Weights of a small transformer language model.
Size: 12 layers, width 384, 6 heads of 64, MLP 1536 GELU, vocabulary 32768, 46.4M parameters.
Architecture: LayerNorm before each block, rotary positions, untied embeddings, attention and MLP in parallel.
Each number is 50 + 15 x the weight over its row's rms, rounded and kept within 0 to 99. Layers, rows and columns count from 0. The size before them is the row's rms in percent of the matrix's.

# layer 7 MLP up, 1536x384, rms 0.129, rows 1173-1189, columns 192-287
109:55 48 40 48 28 21 34 72 82 56 53 54 47 83 44 42 62 64 67 41 49 41 57 34 63 57 23 43 38 46 18 41 61 22 36 56 48 70 44 24 57 67 23 47 44 54 45 51 54 49 56 37 60 32 40 25 50 61 73 57 34 64 70 40 54 29 46 41 60 82 50 55 39 84 55 59 41 39 56 40 30 26 51 56 67 49 26 43 55 73 40 59 39 38 63 18
106:44 25 35 58 54 36 39 46 54 38 68 64 45 63 36 63 42 45 58 54 65 32 38 28 56 69 31 49 54 41 36 34 57 68 48 40 43 73 16 47 55 33 17 19 58 41 22 74 48 49 36 50 45 63 58 75 65 49 65 31 45 56 43 51 51 41 27 49 46 48 66 56 35 55 40 50 48 51 55 31 37 32 36 54 49 52 44 69 49 74 20 58 43 68 55 54
098:62 63 30 53 67 50 48 60 68 66 61 52 56 59 51 59 62 38 55 42 50 60 64 31 55 60 53 38 54 51 33 30 60 44 35 56 47 66 63 89 76 25 46 52 56 52 44 37 29 57 37 47 68 58 49 51 36 28 77 19 30 52 63 54 47 31 60 36 58 44 35 95 21 49 64 55 46 47 55 26 59 36 42 61 50 32 58 42 65 69 54 36 58 51 49 79
097:55 49 35 45 43 39 44 60 84 44 32 53 68 54 41 64 62 57 68 46 60 41 60 51 27 46 22 65 29 72 61 59 78 63 74 47 41 76 44 25 70 30 42 32 58 78 73 87 59 34 69 49 23 20 62 37 44 41 55 67 23 28 52 45 60 43 59 45 67 43 45 30 78 58 73 84 41 49 54 73 54 67 60 85 76 84 58 39 67 60 59 78 62 45 39 42
103:62 45 38 46 83 48 16 55 45 39 28 59 37 68 36 39 56 30 40 33 64 36 40 43 30 56 54 93 75 49 30 29 60 47 44 54 50 57 40 60 42 36 43 61 55 39 43 83 60 30 04 33 62 32 47 43 21 74 47 56 26 47 32 57 38 66 74 47 49 39 58 47 63 57 50 61 55 40 48 53 35 34 43 54 74 29 26 68 55 77 59 58 40 50 55 43
099:41 52 47 37 29 51 52 49 41 81 59 27 39 36 56 10 68 28 49 41 68 43 66 39 36 44 59 47 39 85 54 63 50 51 64 50 36 51 51 58 38 61 44 57 55 49 43 51 31 47 53 46 49 20 44 38 81 59 76 48 65 67 49 53 56 65 46 41 50 56 50 50 18 64 36 33 49 65 54 44 61 51 42 46 46 50 43 72 50 74 60 45 44 52 51 34
098:56 61 68 56 35 35 32 41 49 44 45 32 41 58 42 59 39 44 46 60 33 27 34 63 44 61 52 20 39 76 73 64 61 06 54 55 62 69 68 57 44 55 46 23 49 51 37 64 38 83 51 60 53 57 47 26 31 77 65 51 16 44 49 47 72 62 41 09 64 41 45 40 31 44 59 47 53 53 75 62 83 58 56 53 51 17 59 50 54 60 21 39 50 24 41 56
097:67 53 62 47 44 22 59 61 22 41 56 64 22 27 25 53 57 66 60 64 85 20 28 39 52 49 43 42 57 57 55 71 54 33 46 33 28 63 56 56 57 49 84 39 37 84 61 37 44 51 45 51 51 48 56 35 87 57 45 72 54 45 37 76 37 31 50 43 63 54 30 60 50 60 56 45 22 33 70 34 67 49 47 29 27 45 62 73 45 27 38 70 45 61 73 32
094:43 56 68 46 70 69 35 46 65 39 58 25 63 37 25 53 30 52 42 27 58 57 45 50 37 58 53 36 68 65 45 64 66 56 26 38 44 51 79 76 13 37 43 36 30 67 60 58 77 70 60 51 88 39 44 44 30 43 57 42 41 51 42 67 54 57 47 54 41 50 37 48 20 64 81 52 58 69 38 23 95 50 38 43 54 43 53 59 77 64 40 41 63 51 58 28
099:33 71 43 57 50 60 33 43 40 35 56 55 87 73 49 42 31 50 47 38 48 72 80 20 53 42 69 47 48 51 75 64 57 61 50 43 58 42 57 61 66 35 49 45 36 32 46 61 51 29 92 42 48 52 72 21 23 53 55 51 37 83 48 50 46 36 49 60 35 27 47 65 48 47 63 77 53 47 45 40 46 60 48 53 68 47 58 59 58 59 73 53 10 65 84 72
110:40 59 45 50 56 51 48 36 59 50 65 65 38 41 66 34 37 54 32 67 35 41 27 56 75 74 17 36 58 70 43 39 68 49 58 52 37 40 60 72 71 33 75 29 41 32 46 77 29 50 54 41 38 30 57 57 51 52 52 65 37 27 39 37 44 47 39 69 37 72 64 58 64 19 55 49 40 35 37 41 40 62 03 54 53 65 32 52 71 67 59 66 50 47 42 42
092:64 70 52 59 49 33 53 37 48 65 57 50 47 44 41 61 41 52 45 68 62 77 14 74 11 69 34 57 55 38 44 25 25 57 54 56 50 21 60 38 44 69 37 70 59 53 40 67 58 58 46 50 39 31 70 71 50 49 33 33 50 51 68 67 56 54 59 46 08 27 57 62 63 45 19 50 47 59 54 56 74 64 54 65 43 57 45 62 22 63 53 50 33 61 46 53
105:30 21 27 27 59 57 56 67 45 40 25 49 48 28 42 57 40 65 44 31 77 53 55 42 85 57 42 53 60 56 49 64 75 40 59 65 76 40 89 43 59 72 53 69 68 52 36 29 24 34 74 54 56 37 62 26 65 71 46 44 66 41 68 36 44 48 27 73 67 60 55 72 60 48 32 23 65 71 37 38 53 40 72 55 33 25 72 53 23 24 50 59 38 58 34 34
095:54 45 28 67 57 54 76 60 35 50 69 69 33 47 66 49 54 56 26 09 61 54 65 69 45 48 72 44 30 48 67 63 30 71 41 43 39 55 55 33 51 48 84 58 34 41 40 42 34 50 57 40 66 46 36 51 58 32 36 49 62 47 63 60 46 59 27 32 48 34 34 35 46 78 34 77 48 53 43 51 68 36 33 52 77 53 59 37 74 87 43 39 49 40 51 43
105:22 44 56 31 84 74 33 58 74 40 28 46 38 64 44 68 31 71 63 41 48 37 68 63 78 19 46 61 47 27 38 49 79 58 45 81 40 37 45 48 41 15 67 49 30 82 54 50 61 60 42 75 44 38 69 47 50 36 56 35 44 50 36 28 86 58 60 46 03 45 42 46 35 41 55 75 67 66 50 46 53 45 70 27 60 75 50 48 47 43 66 52 30 40 28 42
094:51 43 41 35 22 42 27 45 42 15 43 36 38 39 49 45 64 31 49 39 36 74 28 58 75 52 60 61 58 49 57 43 32 47 39 40 69 44 22 41 41 56 55 37 70 38 63 44 42 37 39 44 36 61 46 55 65 44 58 22 81 42 40 44 63 41 28 53 05 33 53 44 64 65 60 62 37 51 64 34 42 36 44 63 57 36 86 61 42 64 38 53 44 65 50 57
086:32 74 19 57 59 40 67 64 27 33 57 48 46 56 60 44 62 47 74 58 67 53 54 55 36 53 73 72 41 69 48 77 30 33 38 61 40 29 18 31 70 43 34 65 45 53 46 54 64 43 37 22 82 49 60 61 52 61 44 71 68 42 31 59 77 34 47 27 52 21 47 35 30 38 66 53 50 45 56 27 32 78 62 53 70 78 49 65 49 32 37 80 64 38 35 51
# layer 7 MLP down (transposed), 1536x384, rms 0.053, rows 1173-1189, columns 192-287
113:38 35 50 50 42 46 53 52 69 57 37 55 58 66 55 48 72 50 79 20 37 79 57 48 61 52 59 49 49 52 45 62 55 50 29 68 46 42 67 53 60 58 50 33 41 65 41 32 60 48 60 70 64 22 55 38 65 69 28 45 32 21 52 42 75 54 40 53 47 70 63 51 59 21 70 57 28 40 36 24 59 45 35 53 42 49 32 48 47 52 49 55 41 28 54 39
100:16 44 42 64 70 61 64 50 49 45 72 68 18 56 67 68 46 60 34 68 49 65 58 38 51 71 40 39 61 42 22 69 61 62 63 46 41 39 81 54 32 42 32 63 14 47 42 77 56 38 62 54 57 46 54 44 67 58 55 50 58 54 53 59 56 55 70 64 65 71 30 31 79 29 44 43 60 47 24 47 44 52 30 72 63 45 51 51 49 54 32 40 52 67 57 66
100:51 67 56 22 53 35 20 77 29 48 47 68 30 56 59 57 66 13 59 27 62 70 51 36 68 60 59 48 12 42 37 45 71 76 55 50 37 38 48 57 60 47 42 50 50 44 78 57 64 46 25 39 61 62 65 70 44 08 47 71 45 18 34 41 37 61 53 52 34 54 37 63 45 53 30 70 46 40 37 69 63 51 71 52 44 33 40 45 22 59 53 44 65 68 24 51
098:76 54 59 67 47 32 29 57 37 65 58 84 33 55 44 22 56 42 56 41 64 50 45 40 52 38 70 62 48 53 81 65 52 62 54 15 29 42 31 62 61 41 63 39 76 43 60 65 55 56 71 46 59 49 71 50 70 52 62 61 50 16 41 68 47 29 49 34 48 31 64 49 60 40 70 71 56 59 69 33 55 43 59 44 60 62 40 25 32 41 39 52 46 63 54 52
102:36 52 57 43 63 51 47 30 45 58 44 57 39 51 84 68 58 38 51 57 46 33 40 25 43 63 35 30 67 15 49 50 31 43 45 47 62 36 62 57 51 43 40 45 49 51 83 80 57 50 17 46 75 35 57 81 51 51 87 55 59 39 39 37 63 54 51 37 67 64 55 77 54 20 46 37 68 61 50 15 56 57 70 52 28 31 26 62 30 61 73 38 38 47 48 55
097:54 51 41 46 39 50 39 38 39 61 42 58 50 48 34 21 42 42 35 42 54 51 46 48 27 36 63 55 29 37 65 23 40 92 62 37 41 47 25 60 71 71 26 68 49 51 60 35 40 57 45 62 28 50 56 25 31 72 58 35 53 34 39 66 49 53 58 33 68 64 35 65 57 56 46 36 26 63 72 52 74 46 48 56 78 22 29 69 50 49 58 23 47 43 43 45
106:56 55 43 50 76 59 48 35 55 41 57 72 37 48 62 44 66 43 66 51 69 49 52 65 41 30 60 64 77 16 60 55 51 75 66 74 32 48 48 31 55 59 57 70 70 50 35 50 64 60 47 30 46 48 65 63 43 38 40 63 86 64 51 51 72 65 32 88 28 47 73 61 62 75 37 48 64 52 64 58 58 59 53 68 55 37 59 67 58 74 60 72 21 60 51 46
102:39 60 66 55 47 18 57 52 33 52 51 79 56 74 62 61 29 69 62 55 62 46 47 50 46 69 41 30 43 48 64 51 42 76 85 44 50 67 58 38 61 38 21 43 39 34 45 45 40 37 56 64 70 62 48 54 39 54 53 50 27 57 58 58 52 46 34 75 53 54 41 64 30 47 58 38 60 28 68 41 59 43 37 47 29 41 26 35 60 40 79 51 38 47 56 64
093:71 41 65 49 52 57 34 38 40 26 44 66 31 27 48 58 49 57 45 70 44 65 43 44 42 33 56 30 56 42 37 56 57 51 58 36 51 52 64 68 29 60 82 58 49 56 28 79 37 53 37 42 62 33 55 53 56 54 51 54 07 45 34 62 39 75 77 60 53 92 39 33 50 40 40 29 44 44 62 44 42 67 49 49 60 59 34 56 30 45 79 42 48 51 53 39
095:70 63 75 59 53 54 37 83 48 46 15 58 38 43 43 48 28 40 47 56 38 64 73 47 68 69 45 66 40 56 46 33 53 59 49 57 44 60 70 45 45 53 50 21 47 33 59 63 53 31 39 06 36 27 55 42 68 52 76 61 40 42 11 29 42 59 35 56 32 44 30 55 51 53 28 38 52 25 74 35 48 41 58 36 76 55 32 48 26 28 47 47 67 48 33 86
108:70 61 47 58 46 43 60 51 50 35 67 60 55 34 26 57 45 20 40 60 45 49 64 39 45 20 61 36 55 46 29 47 53 57 51 47 56 47 39 40 78 60 46 52 67 24 26 28 48 36 09 61 81 56 50 40 43 44 39 37 28 50 64 52 52 42 50 61 37 73 41 62 46 46 57 44 70 54 86 57 46 60 52 58 26 39 47 60 38 22 45 63 41 64 55 40
095:63 67 68 61 65 74 68 48 66 52 57 62 49 66 37 69 67 54 76 33 51 74 41 53 34 59 62 69 05 89 43 56 55 45 63 55 44 63 43 33 26 42 57 41 55 52 68 52 67 32 54 59 52 35 54 53 42 53 62 60 23 25 52 45 62 47 68 59 34 71 05 41 56 47 53 69 44 23 53 60 73 53 30 65 52 16 51 52 64 31 48 40 69 55 60 68
097:55 59 71 65 71 49 32 56 54 43 51 43 42 78 55 24 72 62 61 51 23 33 50 72 76 37 24 33 09 21 62 48 57 57 43 53 35 48 67 56 48 45 41 69 48 26 56 17 38 58 64 68 68 41 61 29 55 36 65 39 34 45 32 42 86 52 75 36 32 28 44 54 43 53 38 74 44 44 99 50 40 49 31 45 36 68 41 49 50 77 64 51 63 73 56 46
093:39 63 86 58 41 47 73 37 69 45 72 48 51 66 59 40 50 52 37 53 44 25 46 54 60 23 47 31 57 48 45 35 43 74 28 54 76 35 53 43 41 45 67 48 52 63 40 36 34 25 19 20 56 21 44 42 51 54 34 56 57 60 57 47 74 55 38 71 71 44 36 53 29 50 58 59 63 36 75 61 42 75 52 50 63 83 46 67 58 52 77 50 54 49 62 65
096:89 70 45 52 50 61 40 52 70 64 48 71 65 44 67 43 48 55 69 48 38 39 40 51 31 46 70 50 19 44 60 55 37 81 40 45 40 39 65 50 41 50 60 31 70 50 77 34 26 58 40 44 48 78 32 10 58 46 54 33 60 79 46 39 55 80 40 37 44 32 41 29 57 51 71 36 45 42 32 42 61 33 53 59 42 61 41 38 46 37 48 38 40 41 31 71
099:67 32 26 79 59 67 59 66 82 58 59 94 42 42 44 61 61 54 41 40 48 54 39 37 47 40 55 49 40 54 45 55 72 38 53 73 48 80 50 79 60 37 73 66 67 19 43 59 32 36 46 67 30 36 57 57 21 76 39 58 39 61 48 45 42 66 58 39 75 45 50 48 36 40 09 40 32 56 26 59 60 45 32 41 41 57 51 43 68 63 92 31 76 81 43 59
088:66 49 58 33 40 56 30 32 67 43 50 30 48 56 36 67 47 31 34 46 31 72 37 58 45 39 47 56 47 37 62 49 52 41 41 70 65 67 60 63 34 33 41 31 43 73 61 53 33 58 71 64 45 58 48 64 36 56 61 54 39 56 69 63 34 62 30 34 45 53 71 53 71 33 67 56 46 62 45 74 58 55 43 55 49 29 68 32 32 61 65 11 44 69 79 51